python train.py --n_head=4 --n_kv_head=4 --norm="rmsnorm" --norm_place="pre" --rope_base=12400.0 --rope_fraction=1.0 --tie_embeddings=false --init_std_up=0.0188 --decay_fraction=0.283 --final_lr_fraction=0.0 --seq_len=768 --train_tokens=845500000 --steps=6451 --dataset="wikipedia_en"
Each number is 500 + 40 x the weight over its row's rms, rounded and kept within 0 to 999. Layers, rows and columns count from 0. Numbers have three digits each. The size before them is the row's rms in percent of the matrix's.

# layer 4 MLP up, 2048x512, rms 0.0542, rows 143-356, columns 320-383
099:489483509424487546479474526515489497463527555486538530530484533471471552571558555503551598520523497537507490486444507495564510482532370432476497533517539471422506458470433486538461516499566474
097:533473488457518512435471479503504511444485589490502496509469493465489430513445520547527525502542436563494500503526472453553485472542516473473483459540450425536612526415425518519470471468595559
102:470517472560537508496488510508561529425525462515491526531473512477438546464580529544527473541544504557478467538518525548473575552522529555499518459547510581486483497544512523470522521576456463
101:542548512507508449490502553492588487555498558504500426463523491471475454521556462534477474542493482436457495456545473445493385462522557435534478574516491478534447552529552477470513486485496499
098:413454542545445486506455502508497473547550440493497572493447483555508457477506536514524495466474493499568486501495511528509604587454531475563473477481533454484564510378557546466512525493473474
098:509480455500440510506528587500481467514442481497491544469536586590543479421492501476569458477531465482488524505481492486485436440575468464493524497485500482519541467528520552506439511525549392
100:572507515497497549468558499463498494540476474495547447526527507459426503486509496569559501491504459443477526564546558596453577516417533477545414499539506450477445512473553457525496456503448549
101:456449475523503524510551463492454531473522488462485527478445528493511518490413485496540520511432516551518536522537545517533519507550475481454534494518491552485446484452505457508547490523471470
095:541502549542500534478503472455551491447502460517502489503584465536524522425419469512579491541490508510483535463498543565461488529470520522504536513550588539502412409572492479509466545554538496
100:470518449465504515387534496522473448497527476421529550505539480490505467496455535478452523491477468516519425526503519507498508495494514479594440497550518464530535526486597492507442531486502515
098:582457492438556438575488477491493512499616525536489500492535546438488445516478506453575494536492554513433524476471459477486466530533526480522561500505530559531405471591448571458533434567488542
099:503424484506530511485526454497482544459497542474472609497467469508507501500469500487473562515496453518529457518504509454515518486500504541511492460512505565453549506530447543549465565496470480
103:592417491523507527484493553471512490442498537459467487517554516556404465488524473510512452560492551462431494514487526524509511529459563494505462504542466561473448523456450530559476525516552503
092:493450505541516470588547520514486531487561510532468516545503535596505518539500525598596549516497551414469592480527484445485551524478525548466465544474513480533507538441464510484479526515483495
097:564494426559552497506542414479495486456462543514500578523502471530435433484458481530513411541449521504485507532488507515538572474473476526451487471480545452461484538523513505422428516541461531
101:431451516511459489479488529554542484470606477543512410485519515506598439504491465461525542501474488522491487454480480498525458508513495588520502456503559512463480546574504515485504548503529506
095:483541507505498409514478555485563492508451518522440505484478501484523482551501464526515515472491496448542507527523533472466506516594591458601485428509502444544565467386469585496465474526486480
100:521445490506553522422564570502580497465499488541523518548504534467556445540546511424484497518550494443466482485583433548537461460503469457492468512529489481421455464372526484567556495539479489
094:484522454445533457493485452510504506555528515519431482483494512537456485503523465506516547534477532459461554495460490508526566459447459509509494533453530469486600470476550529460613510436525492
109:495521493510486485505553452471524494511586508501444491524496519487509399470434491518422530441460453552491507485419514466506450520496529466554536444506432438500496547500491527571558510545501457
099:498509563478467479497541559527499456449455488452457513494498454498492500422515504519501462463539429546505482528488510468499543531516519599513451488494506436482523455499531518459524435505509507
099:521537461463492534554502489503455492553484500522451454464497504509435541529497498499481466501493466386468486461543477443538432545476494498554511473507500543493521496487537463509510528493437479
102:443530505473550540551440479488434440505577444480569572498513523504470519511470485488514441558505510505501460507483466429448535471465421483450499448517539473556481493521496455419524480496500463
102:518485547464395485434430461488533465558493536502535518524606567528444551530530474494559508534508486463499514468556488511501483545575537451399625501540478490503531512398551600452533568486579467
108:558505494495538461525474545559462461518508421547546438530520478424518496432555547561488508409524576502521561494455554450478540519465540506529492531504472512463505583486502465526534489493521608
097:566449559441527495521449484520501481450457520486495523557438446482432565601444507495469505451440461499561593489464522554510507529407591488528454535494494486498486493454493512435465468573463521
106:573478448472448517497516520446492599488498457452441611463431456499494506464573527546533533608452494527550493535475480513479555528403514525541509541461550475479455516525520548454556536482484487
095:520507497567601471459458499455503511496500493434545492443573454482477519548458542521520469532505520416539496527554474510498500430512478480490497516506572471516480507521451410426510503513503463
100:450468511469533492499408505492527474545520513486580505485454450508456482556591513527503509511465486566532511511514545545488533470544529437495556497492450559537495540493507446432541536475480454
098:514449503522534426525525523525528495558537567478512555517607432462497493465483488517561568476503433454519508502506472539464567483459533524476485464519533476502558474485459488472533500532511524
102:476472461477553516436482545462444528554492459469474479437531497466489451453475625532541545595557515522486476512468518505448575530558452528542453438423493514461521482479472502462453476450518447
097:489495448432507522453519452505489448434477531473509548608473513495483518538480501495523485549524567527496483503570569526493556466448478472464501518515585469463428519482499508461458558497515501
101:505523480491464455511543498495489481507444421544560490521567447478487496422408455464501475582533505466528523504539414543485453520481417514523467409456546408550465426455543545508464473520455493
101:493479440480491461492526582493467489395507477486468506505507510507503445506477503496527399531485513422470473516481551540517593492545490560526455404517507421482500553512489512478516529556422478
103:466530481454547562498524449463543508509493513481523497571480463536568527479418490484452525435495484549497527493503536490493514501503438526525517490504544464504506464489503587461502488442451579
098:572501476559477480520517496455456509474502543500493490524517494479509547548442488488426465421513518446546525552546522476555473452402482565500550437512524452538484496531557535517444477536510537
094:450489459456529541525554488441534458511505464474426536493561562504545524530524416532550511534515522452484505536456481483475481500524490523454532568498446513491453521458594465537512485491543494
098:520548474402478443499542564478514532480515522494537546576550479470474548427447532493487510448472516417462485604537512462515591554548501496482463569515488425546442458491508483457516550510578510
096:542573497583526484551594499486457516531569483451502524457516514477477528505483511493458538439473500416503511499497532450498501507501548580462479436533558543518470538507502504499436505428486488
098:574439582504464454421428549514516482469528537509475479526518594503480513481474547438493544608478484538506522497470474564519489508484498443473495527507469512520449473524531439478451455526443556
097:436489470530527570564480530457485511479509500525589535511505504529465481461452477507554487495535506464518482522487446541423567488450571365486501547494428435534536492511527473530512539416476530
103:547530548489501515511469563441464520448521564484470504578442536439449513521493560428523521485466471517510491542555476530510532518569563500496501509510548554509547474444580505575502481543551462
098:517543518530507475503513502477534484522467481498511510535521559435456540484458516507469522480421477525504521479466505436517527527487507502442482505570418487381540500435518470476555572523491455
098:437496493538482492520484475508510458565516455554518490585482492488482501541509431552429505497520528477574513465478450564468490553520476539493520510577483467432488518497495427428500522454446527
103:453469536560485522472489424482495485474478546484504473441496510488482513511496504516486502483476580543432537510482528406444499466559470475554529564542490493427434515485503573461497525476561487
102:510502503518506534579506583513481523492533456535483428502555478489467540490569482524476457535548534536587525472389526491532531465493499482414497507446533548548529520455443406423498596533498482
100:454464557565485483494502473491441445541477425505511501500432440475560553542465491512470497469538522478506501536499485568534476495593533510489507532479550518483446518606484460472475459520525496
103:478470460557503518497553514546509509440541498474538550475492434475541447523527569465499547535494468511499489465551475579568514387493568538561553449569520568452556560558495516494529443563527517
097:570521510559511538487551477519510434507554518431530525510586470483521534557476587546512482471520501452494514520497476508494583422503514439522492504533436476475514440515461536552493521558479459
098:488502455474541565523414538520443558526492512502524564516487468507493510469598568507457531579475435578453520519544470497496570527477536497550542489473474568551487543581501509521557492541521459
097:471448514510554422571471487471584475500466587485399573446480507509579515498567538466437551499516547467518454466514477518497452495513510546533466478434521461490510546464521550539556483477546464
105:480526484482545448529443492526504490496448530480519587473534487520601515515569488550430530495534553555545519478567499462509494468502500498551531562525426442549479464570565496501513414490508507
099:509431502504585508569461472553521498471599501508481474506471435532529520583489531528431537522442528491507471462498417604521456505548484500500524452371424486471545559456572495541474474451524455
102:529526495539567533479491454500471597473488455452497483542498508542472524560538486493523470556453544470494451488477467523553503492490530534480460461509551458511446491507523505515482456514526506
102:546490474490543551558473503486477542508484525537497503567461514478494506492520433471475481402464469469511480512479445497530497567477399527596493539557498527534493491486443465510411547480488463
093:543518416475431507395539503501484571439480514452516480553499458549450494472525515509543526443420486494451512509552517459518497468440509549498568506496445453550479463576529467475537453562439487
101:498495527483514538521507437467527531514420532447485416524498524556470469482531525455485528502501483510538471530479496487449599479536486520470488602540531419505488484433561442364523526487629432
101:476531492505517533468565454534510525449412512449539535402426510480449488474508522435514552561526461525527506500496581467454437478515475563437500472579522519463456505529501478495479509411454455
097:480468529556516450472521476519535522547488516468518436483439543515465506546449505437447474527532504510549517427510502570508489594425544525524409495453520535481445534541551483474539493515527514
097:505508516464515473564480462488492537533541548442472449503523461513508481519519537520604537495531454538571462542501464460502552462517486483414522535531529488435504483507451468528566525539526539
102:546531437524522434441447483482485543490526580497534507517481516494481563465494566431509527462491476531485539493492476505487539526457508445514462453492492496448523533520499490470606521477526511
100:463478496547451477524494471499449411522523525475545442465505467470450538487463498514470428492543447521532498506487510479522492482494488633481471546484450481565458425468505484427480547570519461
101:507435476427508509537470421554419434511424506521493558480519489452473543535466420497523448522568459486428516558489480426554521580435585442467540487482538561543560539475454501454429455517565480
099:459507510519460490525452448483539523540513518468501407485465503509506515444546511469508492525551466515473516517474456519450531463560474494508511531541404510499544508507422513450511484538464563
101:547567471455427457444506498467499488536485586509462466480469445485492527482471404489501578488495521514511511472475485444432569536488478469473499507489434491478524465495519500410445488530414454
101:527476404432503448474479482467447496497564500512482458524474482562557542477493499519531474542497477519539542591424468478470496504457528510542507563484573511611509437459434463464529447480546467
099:541528565570463489530528455512523463618541422501456522508450485455526502521485481463488514456450521549484487525522549471511524527498553503501477455522537504435505462488457494453447498473512575
098:458474534495518452497476450522445524451484512451522532502539527483483514556499475513499488577437503494430454457474510526571560508471386468605512516463488496541499534532504522523463471538481501
097:510525426525431517519445446468497517441467541525484489529482589521504447542421449494417436479509531496561520487411547516516549471553550522489463522496444542519485490517529468450505481530529491
100:495497495528496510432515535497507447556455575511486543495455423477454449553459535479532547516505522515476474527505566471498513469474478541515460471538534506502539545540498493550495447523510546
101:486521510462440483419410519505504482485453459495463495509525471506539504482452560466474501451491525538541571421532570494495563481496530512465527527470524428546496518532527489568489551527517465
102:478463534512545538500480568521511497502516527425447469541502475464562513542477449609506431501545571478528497561572484519511504571474498518601472565545468510455551480466565484577525527459458470
107:465482506469447466558530473486546463551488427448510516418515453540422497500507483541448500492486453517483504472464530477501465450431504342466562496543422393478539444515484527505465503458504450
097:495519473518540396474592493483508459499356536460435501505458435515474479501527491458504476495559538450462488529573478491508516465504454580387468540436434400424454492552462572532504513485514519
095:499502554516520443531462487515444456531488492559545490480402582522491464619423457535528508549536524451518558531539511553512552616575502493526526547444506434553554528518509472468434523481469521
104:514471520577500517517477481504498510498450470464496539505464485425426519489451593545461436580517542462534481578482466538494460501485539479498565472527452453428545509503438467565519481477468490
099:498443521536492542473430554498501574511445491463497494509402502471555456551548473501474540507480508565547496500461461534474548471523543574494479432489535478448538497442557478526546474498502487
099:442406472488563477528478515524489544489500511541558543486462522488531543544474510508573549504488498554529512530489472475479460472519397564484496530526559518436519488505514474540454588527498535
098:497503455549509444500499504542495506471522573559525462507491507504494539464453489493517472529479526466463542469440546447574490448499438554466547524468468528493457458549527502468506443427568532
102:430444498519527486521457450485531497481484481543496465437549530504435498463525454488495447555473492451434528518548510451520542460508499496408501439497473536472432550477448459468563478473553480
103:475457473533434489515510484527493437527507534480497511454472539440542485546469500508530466476497503472564529529475542445473482502485403515549537523517462552523502488511573423480493513491466543
102:523563491532519517462481471483439601470491469545540446582535519465480462503507575495428534461394530501489524501503478455527551443417484486478482520477522497530512453482449573469494464475464488
103:512569496486571484519445482498464534362503477489496519436521423455498566471509519526511490523462519502514543515503535455512431451500516449429490549446469469524443522528563461550532535512539497
097:522466514558527493574554466509433551492490454472517527528414547515499464509478490405456525474487513611562534468535484404529491485527559579512486507447443456526541520486471541482499464477510506
096:463426452553463537437545447503522500560442484509475394522468524460536481469456536490517528552458476516478458487583463439509576500432583542485549474529502477519533508445622485509546531536510451
101:500445487528474472563461486517488440520453446514486447458487486560419469460474508519487489466464517521483472480509550462488561523539505489544542557467521516465486512478502482401453483539514449
099:473483486376480506450556430527478514466448430514433438540472525532501510538496428558481460481450513508540499449497525503460536533555440459520505575510480545509502477434505491502485438511515506
098:510483501520489509529520591516555535468534500503586528502603506479569451565568432518566512505482524631502493475439530490410556556441501543524509494497416539524485566537455486551550386469564481
101:502496509557493499588592516479462503501531576455524518519531572495520448524437494472534515519551460508552520527484487492493488551507542502494530546488572416455491503502505495547483513466477492
100:526442479446476457489462523519458453462514455543543498463505497479491593444542412494517491479468427487513504497469537501490526499510541458533511534475513509435479512458476563464543489455553484
095:478480470555480508607526541500524494508592480508484549468459444476565461454477364500524499543525501528498507505496515506441543451486428487497504517538484472515649530513523497485483529444508529
100:412461550512501556520529500501442493478476512453501444464527468519479496496466483450446489493552552594438476497509478528542488540490520492453506407504595503447517486453577543532464519466522514
109:481453537546538462498563465545539494498515499551478481482559476537573507521501461499498481494537555507433511537513499509462481417481527422493485453522454501555569525447471589498456464530494503
103:593527490502475502529517418506534463531433507563471469450505491474521511523445488520495459481528581417476496434507471486561523476530534462492544511497573566595550479509480501468491554577474457
104:493514503496456484570489498540501498549531474587550537470545469528455484544494507552456560507447514536481520534506530497554567421463446497513450492518415483445527422531466608524474496507525552
095:541507529556436511489501488528538522568475485532541488543474551496572467473468502533508448451527450433481544522544439497437533580448497503522531510490537543473547457506455440523468501462475553
098:560569590481530533524464468504484492427471511518499507492473487460474487515440531544520570548562515587502504501526563452512409501532500503518500518497482520544475532429419440461519501473420573
100:451581508467536487544447572524598529462567552471424547514466524488548360528471525522496542549530488554459527543446475502534510527512530463460578490502451492550499530441446501451480538554373495
097:511578566465435458547524596504492479535521439486486521436610539503439524476481424563537518531589429526474474473447459483499529516571461485480481471543536522550516463523546489464518481493489483
098:490473540460525501469558502518533459498596539477490421445422534516519490519585491423520507529544524536510534474563524435498494572467514539440546551525489460447511536579518502494512544536505505
095:497507548498484464507494420502545490594553491596483525483462519516501528525390538486428512535451456507480498519547490584383508548540523542528524479486504570495462554455556495429484504531466490
102:510447514518559479507530510516511511519580620530529480495435521506516481585528534513529467526533475493526497528527540462498566546499553453486559566564482442517460470480452411487561454464512501
102:502487554464490498496491421544508487483492598507505490448453438457544517547443459491500476541491503492502496481590471508482537520522499463493479502562541500600512457547452531454473527460515504
098:523550563486566493440481548491514484493530536550546450417454509495531498554572507561516488522481512491515485514488475444513508453512426501463511459494452503502534495506575504510497474557507489
098:534467429467464501581475557534518502518583561558507435517519526471495514500436463495514455495508533459456527545444508472512517449475541535533532531518419490511493481458466515538476436506467507
100:458517533471566497477501491488501431415469516535467503490478500549486424581522449460461525495457488503487487453534515525493431516458519519525478627493600534581513507468508534511478561557480496
099:458507457418496440481491490531500421534479554451516465467520547457476483569514480485438482468449487474559499490515473504487515527481526504504524529524508465508505531451496547514450430548461518
101:416432464479523554490488487509550464523522486494528486532550510526546561480493536536430504523468434481417487533554514507417545545519452507464480515465439554464527530530537486592548451467531459
098:523489491527489444497507508479520548583502452499491626512459558521475467501540525504449513568478547548556501458499523514532514498531449475478525487469502532499490588526550509482509559473500510
097:548483534449430478482479513475494566461513496440483398520470562494516485420472475533550536447493583515445499555464456526546518491488513473460536502464468494516551468438457549554374534555501521
104:483482472497456514480506498461533493529549462458477474532503462517441418596538500433474517491492542507501513519494470468535513422474443467461444513543458478492466506534493459422528502449470456
096:561476480468584477483484456480395452573478514558496509482526498501486445511463500446492417535422542500532492561494476470517542518503457489533531496460476529545411502475490515505492487468494503
101:559485570490548482552524487504468394480527556474545511497511518536530541492531459473513458442503524571467520534457494477513437566430511475523593465493513514466519520574465554483555475494513498
097:563490470446557556479474472531506519483454420556494605458504454573572433452557491429454535508579433488488495528502577501441537494519504522499481516542454518460500595495504524504489477501595543
099:478496554521456515473559459512441505406510517464461503485535399525482442524488492458469437512467470513522506475473486542475562472548479448468473520548524522453474527471499439489517418556504460
096:495466562485478503464540441520484496504510446510450515493489548490577591559474468517518523504471524526524507535529604470497530517556537470451578499468613440438500474479488543470499455534479540
096:560493491505530550481488560493497559458549470463543467494551498483465431433434525446478413449446537490483477461498500544483542448519457436483534470513528496521529467521524515536525512501586475
099:463524522521523514469505554520513497473515505561557492515499422501518555480516489511495562439543489572536513529539444504546459484442488470545641517496455483471478537527494532460500545407526489
101:495483410504510441509498533477451482533511427458486494546525482482498501492468425531495487479495478425481513561519476491521502424484510482520488559487480474487544423561445474516560499552468445
104:510493513529522422546513498479482478555522528543483376486532451495560528480543435525449533541537563500471527449441443530527500527528507569446473531507550518522516576575509468486462501508492446
102:492515551497468560553494443480556443444584522518550459450534450493486509556494498464491452491492523491547554512534484493488447528458564525505511430524432545425477446495440486484487519454487609
100:474559540523447470507459515514481508438536439497524581492435566476551497529506488465511482416473508528431483547476452527470456470490510436445512440444478526487511466602476500457498432513455482
100:511574445483481540613430477509518467446450496519513483457501467464581516547471464458463506488524511607486505480466507517474509530486475517552485489496545468506463489506495490462563484515509489
097:543394490508447429503450543540486510530485574495546466474520521506458500565456535522562529573508524451520524507587518499508473519499483419447537580452492456474514521541501446530485438461630466
099:428494539508547496549491566494482472508466512495491497472459499520526427482560494543491507444493462456519527570477501531511521515507467531481551583481508486533510561398493476452496514525459496
102:516532516490468490435467505501492503431569435489463457466512531478561526533503556513530524490523498490536466524503554450402530592539550527489519441541501567487451499534510487565475441473492496
098:538385451567451397536460499530481531449536478506484445450522520458474505464472502503406534490485525485550489547544463464559570469569535436520504534520538417493482450494431468477528505388447532
106:476500440469556532457562521521525452519513546490475391470500468507512511489591492519483538546570520503476477563533491552459465468558434515483479490463496470513447493516567470518495478484501415
092:466525493545526498495488499512605452464448448529501494504489462494511497460441457517500532496452486518459480467481434482469509530539517535457546428427497471393528457471564532498423464582490525
099:513518412539445485441519577501476570550496430510500493517481503502513508547526570426479554522523475549461515515459477477440500527529507560521503448508533503471513537459495458528462434420446520
098:449511518496486466507555495504523456452486533458516524469490518506512547518532489419441540515463535540506457521546454525491593475539531526500495599453501488532546510502495498499626505524490507
096:551446514416529483496554561416570475421524544481509480463506488585466443466454541495520376590489494468576441499445464537554488519558500593463412553508526407504510447517590444496488451516541487
098:489511475502528489469447434507510492495548499540505499499498502474486464514444520515464456494528533485540502502547448484579416524506523555507564510529516557482500557542496479481425474527509508
105:498504505558499496499484545469540564445531515573545477484498465520481572449476478458523461510465480376567489504476494459487517515530505535454459449521487564451525495533492426514440453469538580
097:509502430471467492503518477514481533508462498484430515522567553471436526507547507516497517472498499523478497507410488541488456539452438459468402528501535421523468437478522412490517525520453487
101:475535505520529514479540518516529584457426512487479503602464458471481501485519535537494524501555476412575495503453489522495420492531538502450526505499567499511499571510540500536496400545481520
099:437527457455487540638485479470538535480529503477517532433459472498538485461474526433548446464455396467552504392539546430513467504537549541577475538481501437483518423496506505554515560481529461
098:497439526514580506474448507522506462486511557543554536470452510476479493493491542458491485544545564513559512526504495571485491476522445498455527539483466519499526502492479542405467478413517411
102:398505489506530543508569368498513473468458515481468497493477491522470474487549500534518524480435523485537516465510495478504488494502523459439501459439498454510519450444461501484560528523520560
100:541462463446504492541553340489435492579475500491496490482489415459543588511548451524429485472427499561464488499472492503502537567482460523473478510419483496460470442504491532395492491501449451
102:495442440488490486460533501500484419442466429555467477516497535504467521533498511502547615510518494477504482504540496442457467593523538574520504478546509544527459401464465524524423478467448492
101:454567519520466528570522504500513437456567524473424451488517507409504506491386485512473484487496530507413512432545459420475512475509467492459445532503518490428486563491439476571521534482478582
096:498517529452474544462478498474565552512488514529524517538502444415487514456555463610481506534503514511473517470492518485494473543493527438442553575500435408532510468528483422515524546518452477
095:513483589533418498510501531495485496497519509492526544531514437547444509507523469449481487431507478508522493513470456523491533496522505433463508494482524498475503461496499490491407534457443452
098:544535555475542527463516535472545496534579453556519488536480543466599482509442498506465496440483488504506506463478545484450458455456496454510482546525526583477503452461483450544477541512468541
096:473485399473584464478442557475506550580474494522462515512545476460506514478523520478517560503527508498460507487481529500586549517527439560480562562556528453540481540495571430528459470461538531
102:553521451508488433481428479487549459506494455500482478458567576458515604573535533510510536460493490527498517541467462492487460480536531570484471451536476431497549495460559466491575445402411522
105:503533486555457481460489495475509510557523479508540531481485547509584532448433498503449445429498570585531508520489526444501480491619542504507554474534507521490506536536511514499486499563487418
107:469533486492455527475529499507561495523455521510450437510453473504527500575520420513386576582469443533501486463562525546397563479475495487391522518542523523579462434556493474524562475479486513
102:492470507492504486444492502521526512523539495520481567511468507492453524558549539496542454533480481484499490512506511555513518528443462457499460468471431519533439449503441478535480505557522510
102:525469571464468455461431452469553471486451489499511521501435422571543580476510494469514467528557525507495511592561555538461527498517509514535502428492520482529457511522531532469536524515455503
099:487495440495446439471521518484507489478415509480531507477530540542474525508473570479566557472446481529551467541567507472502468439500533631501535517459571598537515556524540546520514472561564566
098:510450519489446512505504455511520506508579422468458484463526447506490514475485513474519544503504544589447490517466486590471527491488508531576517455493485560476506504523515493580479530492441477
101:609502439580532503465488469514550503473498520473490565498513468515456526488514557566455562541520416521392437494497569471450498447525568418467467475458471493503539495450550494486491527498517487
103:496531431522451443552528441477535460479454470543513500442550538518503522478551437394479447499506556521507507506528460513452536426538537539517471460461521388523523469506470509513548519532487532
099:421558513446551483553478499508485521556556555487509486515443461485489428552469512503418500528446506567518515533542506474496511570552557544495503498513472573501503574515562527492486502584562512
099:491453507455504566551502519540555502502581451524569511443524504527493527448439442509467463483511548525510460482538528484458537483486523571496505535523424553523559500496456484478634579547519542
102:541505535491472490549443468497528565428449530442505465401532441535506481537464402484556512478544495484425503484511611481550468471510464517456549497494524487506455470516543446567501513461500484
098:461469571455493470523461501518532515402538511471479472501516553554521589523617532460496510484544473505556536487528510537481485499456435455423479510426500428513508507507532515557493496477573508
105:462455523432450505487512529487486446507493475496500491465492503472505529443576453456498442533499543509435467490547504604461468543455560520479546555544507532456532541521493527540492503556516519
101:531533452498496506520485481504494432512484539551557505520467512501546566465531455453507417524546467438562517499410555545483594541528440488512437453514468505587469496559476483481538502510475588
103:553525512556472521566484504509509463502488558484613479517480546472441496491570504525477507513502438453443474501404507449585480433421563522541471521485492493479510490504468496507538532501508468
102:526510457506516493565562465486524484571536546496444583434499535459496493581496481568482486495473437459506524479546562469490475558464521497475519495441453454479465485543491473502513490514490512
106:485508436513473495555456480512543539543491456502469517515490458516454522471491525484501528511498505479449510484459438547480446593487560496540467466409490550492483509472531577489533425443470502
100:472574539498497486460458468505530541483463489455467481529569536470440466488472557503431459496496444533470451455454448507529485518489481476554479532556575536492498487485455501479450532505517562
099:516503483537449480452462454496434518472436539560472545517478545523434513510420428547468458454560495562469488436562483513469534460475509504497443525436587527534444506497497487525507438598449520
098:532463511478515514474529493473468439563555521529409507560527530525464573495409564463511478445500531502592502457467531531490574500571476470520502453522446496443454545512518467483495511537511457
098:511515488579504489536489465493558449581443526535485521482468501510528564509483526595478523429526454458601509464544495495523523483502531475457492456520469501568506527493468475494532579438471540
099:512448485545493515506501508489496502471515492508548486465518548502447548491526487491473499455440474521483454488464475533461470528490530529541448407509514503429501504528532511449506565552569442
097:486466541532477523467499497475487491483537467497464445483560503502567483479503511577498444434534494546483510496427556479498498453517456543497509457419471528460514507525493454466492480580454521
102:427512537439497451494510517499580407397488467535472481465527552459415525474484517485587491467412469537462531538471421512450508511439457517549527487450478545521508505530472426540585530488457533
099:451427547571435522471547451500559522605481446523491481462568522529394550486535523490516519543509433419473527535507464552427525476439444482506445513437504546494464431522499542502501507514465541
101:508519443498518600479508481456511529522465471528501572475508429533515472494467526593505542530558482398507467449458498505548473474516486578575484585466515541519486462488429516501538496486515500
105:438500465457502523581541474495495466530491575433487382464488590512481515512486490573538479472484453502440556559531579446450517495507463479512492532505484465545619522467461472521490485448508436
098:478548461469534497450460549491566527500483471522435580508524597472504504574495505461509502446481505545505470443486417581440504536555504479588448476453497526533398520472546527455447490451536482
100:569479478461492530480566534463552551442503404516518493460523528550553483473559495504493590503565428499504518501484429511499477436480438513469536504566512535497548494513526485435506498453505432
098:466493468439463467403419501511480506520499560510404503464505520456568518522473474542594540426525527516443467435486534423449518397456444505466516478486491513543519482541498505457432479534479506
098:496494462558510539549413504497553498524513530507470443527461456577576484480471386442478492478493513464523580551493494486450529535514491504544568455409422524540484458541549432488499492502510545
104:505503524458409477524462426493522471467512484494530475554554470522537469469467548470599480512524548446504447569515443540523470496471411472475539520535455465550572498527500516485545541466516456
097:485467490547465558503517488489447490501525549557498483494428488498440548495471524447470488537470555515471506504621559542494508532537478485497618498468512521535497501493510548609457526483510497
102:498502418454544549491468511510490514539553555556525531550498495508554486541453499498565487505554453473520501473557492453497554608502546527515495475522504503555517516584544510507524574576494501
099:456493487477493481532502433473533510449549448521542581506470490483571469502497467475539481554484524444517485522525512459441485537504505485465535597494540472557481522497477554415542504549468451
101:515498480552504503538489564513450475550407559469503527460511452439508510501470483509497465524538492460472460453457490518496535442529510479442515469460451480542400561487505485492560372511420487
097:510544498495520521498500387511462396499487463505534432442509532503482502503434481513532512509427494534471499546538469517470497564471466466560495554523467485484425513515513507547625527500470517
097:521515461525500570436518524533547426496467565520563495535489516494460503539505449511465478516526458502527529443531516530492402475416548538545482476479536533558478509503477544508508457486449492
103:465460516526508466492504518468476523491461447491495523517453451505460550503498488615467483469438449473482485562458468410431441518479462517475528436504504495558542448529492462428578526457474480
097:440522505578479493462540507488511517495510517518472497498454484504469520620506450507432513461464453526465485502451494477526477450491539426464550549494458569527550430554487509515479472499545464
103:526530447496531489519510503418490432549484463563450432464534523470489518528530600553512478453478491496544535508562454471513482506497514553477475460578519542471462504498513453525527566486535546
103:491516480485498529512505467478532462558475508491466481429446562506524454583484497460475512532446544577455560487474489569529421468518440410463465521541495450496520495474516480461560460539472568
111:536415494555508474513536476458476471451484534442472483585508454434573498503542603518452429515515473525514530506558514504445464454480444431463544473561543520540478485520508467542510528489493510
103:506510484468511505523485517527548449465476450503489598506450534468521514575549474475474563451456547534549520410523468544527481496477482479503509457495485471440499498507577516479577571424482512
098:501478496503523489394481510511556488539512483533478534447497459490459484546489504466498480496470490430480479497508507535622549492451511434513500448586506566522455484457460509516453511496544556
094:404513460566482455508564480498451564515502496516541555575499501438533440512527516427499561472554609517430430466511501529589447558460508496571480419539534521484506509442519428505507507497518501
105:525508595495508463493499508500533539528548537525398530535509600495509554435554502466516475502547512506506529512492504474533611544493553464526521565494483523463502530492473535563496526548472479
099:439514567494561591588423492532474463548550475491494508518561539540546487472497404498478530514542425549500463530507511553498501482537524513522508516441499464511449491527468413534436522480541560
097:509464530563451514559508473503556455479533426573479509513538454578465514479471448512491444515486515548461513470484507529530547563450454486505521576521558522511499482470490502523482496481551490
097:474521492459415518443585430533487484615537495420456526493460550528442438483462574516542571522482554551504504434487494451428478493496518485468482545469551433470574552514486476506476479483511505
098:522548538491567465480483565499535504469508519480566575541505531552467501515435476403515460571520442496512461453526439517483497455510531405462559523484441520429473467514471442529479484503559529
096:470535501569525536448512471508494475507449497504480508518493557495489418464516491513514403542485497538567521519515517370510561436518571444525479471556432467543503576552545442528530546389520478
102:538527540443468504422523549541496490555489415500460493535532535474544585505510528532582536521527467507474491496438482450501520531474445505488606476537508535482447425498513504495484498476551495
095:502531422571499497510531497518469468560572471502459506494485498548506518534460505460547441511467554527500519492468517459480470480445521507504499561512508478462508466512509513459551465494429469
099:484487541503514518495459431522511502514464500477568426426496564470498465477486539451512408437517446432501470458534509504495472534434497558494451466418549451532507512458546598572470498488543533
099:562552533434448491453486493556503451496496456506473456544558526464521478542538483502522464440481463544534525514413480552441447523538512481424449496456591483467506447461484494520433465507453433
102:498488461545598569493515474490512503487533605511518510466451482518503383448537466505490454466484558547544472504438513475547479447511510531513521451499451574490490451507543483461508472479545504
101:523570477509544490547490441520551513426493530420503541459530494516497493506556570475424472535487511554554480564466509456495476453483543459488447545560466450484493471600546504516452445415533399
104:487517596510507475466480518525564462494536476419466503519540544455455472444474547468523496579492530511499523456527557535490579569478522520561514470465525501454534497555562509466456397540525538
095:543473500448478546554557516533405512549471487556537477543382488441553474469450511434413505534431530589554482546513500584530489573425566536512469525477540485511565508488488449513514549458534586
099:452460501484544498451513478466458458548469459454477437472487523491486461538523472504430530524555479456548513478498520510533456513517530515438518471486499502562464482517521510542508557481414483
103:452597529522484477520499548462512472502454534509546483473510452485403453490505498492534463461490520503463532494563537527546474477509459460482496552511516445498483477478465529503565515508503548
098:541390563570519571481522499479476459461475430477487525505556551612560486524510475390504494546550465529557524485501494502507460487471509504440532479433474506533469561441429510504533470460514522
098:546520546456561462484517466475435544484545445505540473488452528466477491525519488566543538520435498538520532503481484443483475496435528516466547543491515542592558471513472517508540420436453517
104:501546395476583573502545514530449539508481543541535463447474472476529523471517456525484436500496439537441498454506461535550496468510476509599511462491457558489524454467511490555501488463457551
096:530511490526505513491474486474483501526502441477474556514541509491504536545508406453535546557466498519496491508540537507509518470542526520508549539502528416564400503591417436483516486537481488
104:497527531537491543514509463487510542480495538531483508481509483507473479515520572557488518438481456498480548555489475424474511521524473415517565477517414535529468486553542560570479466458454493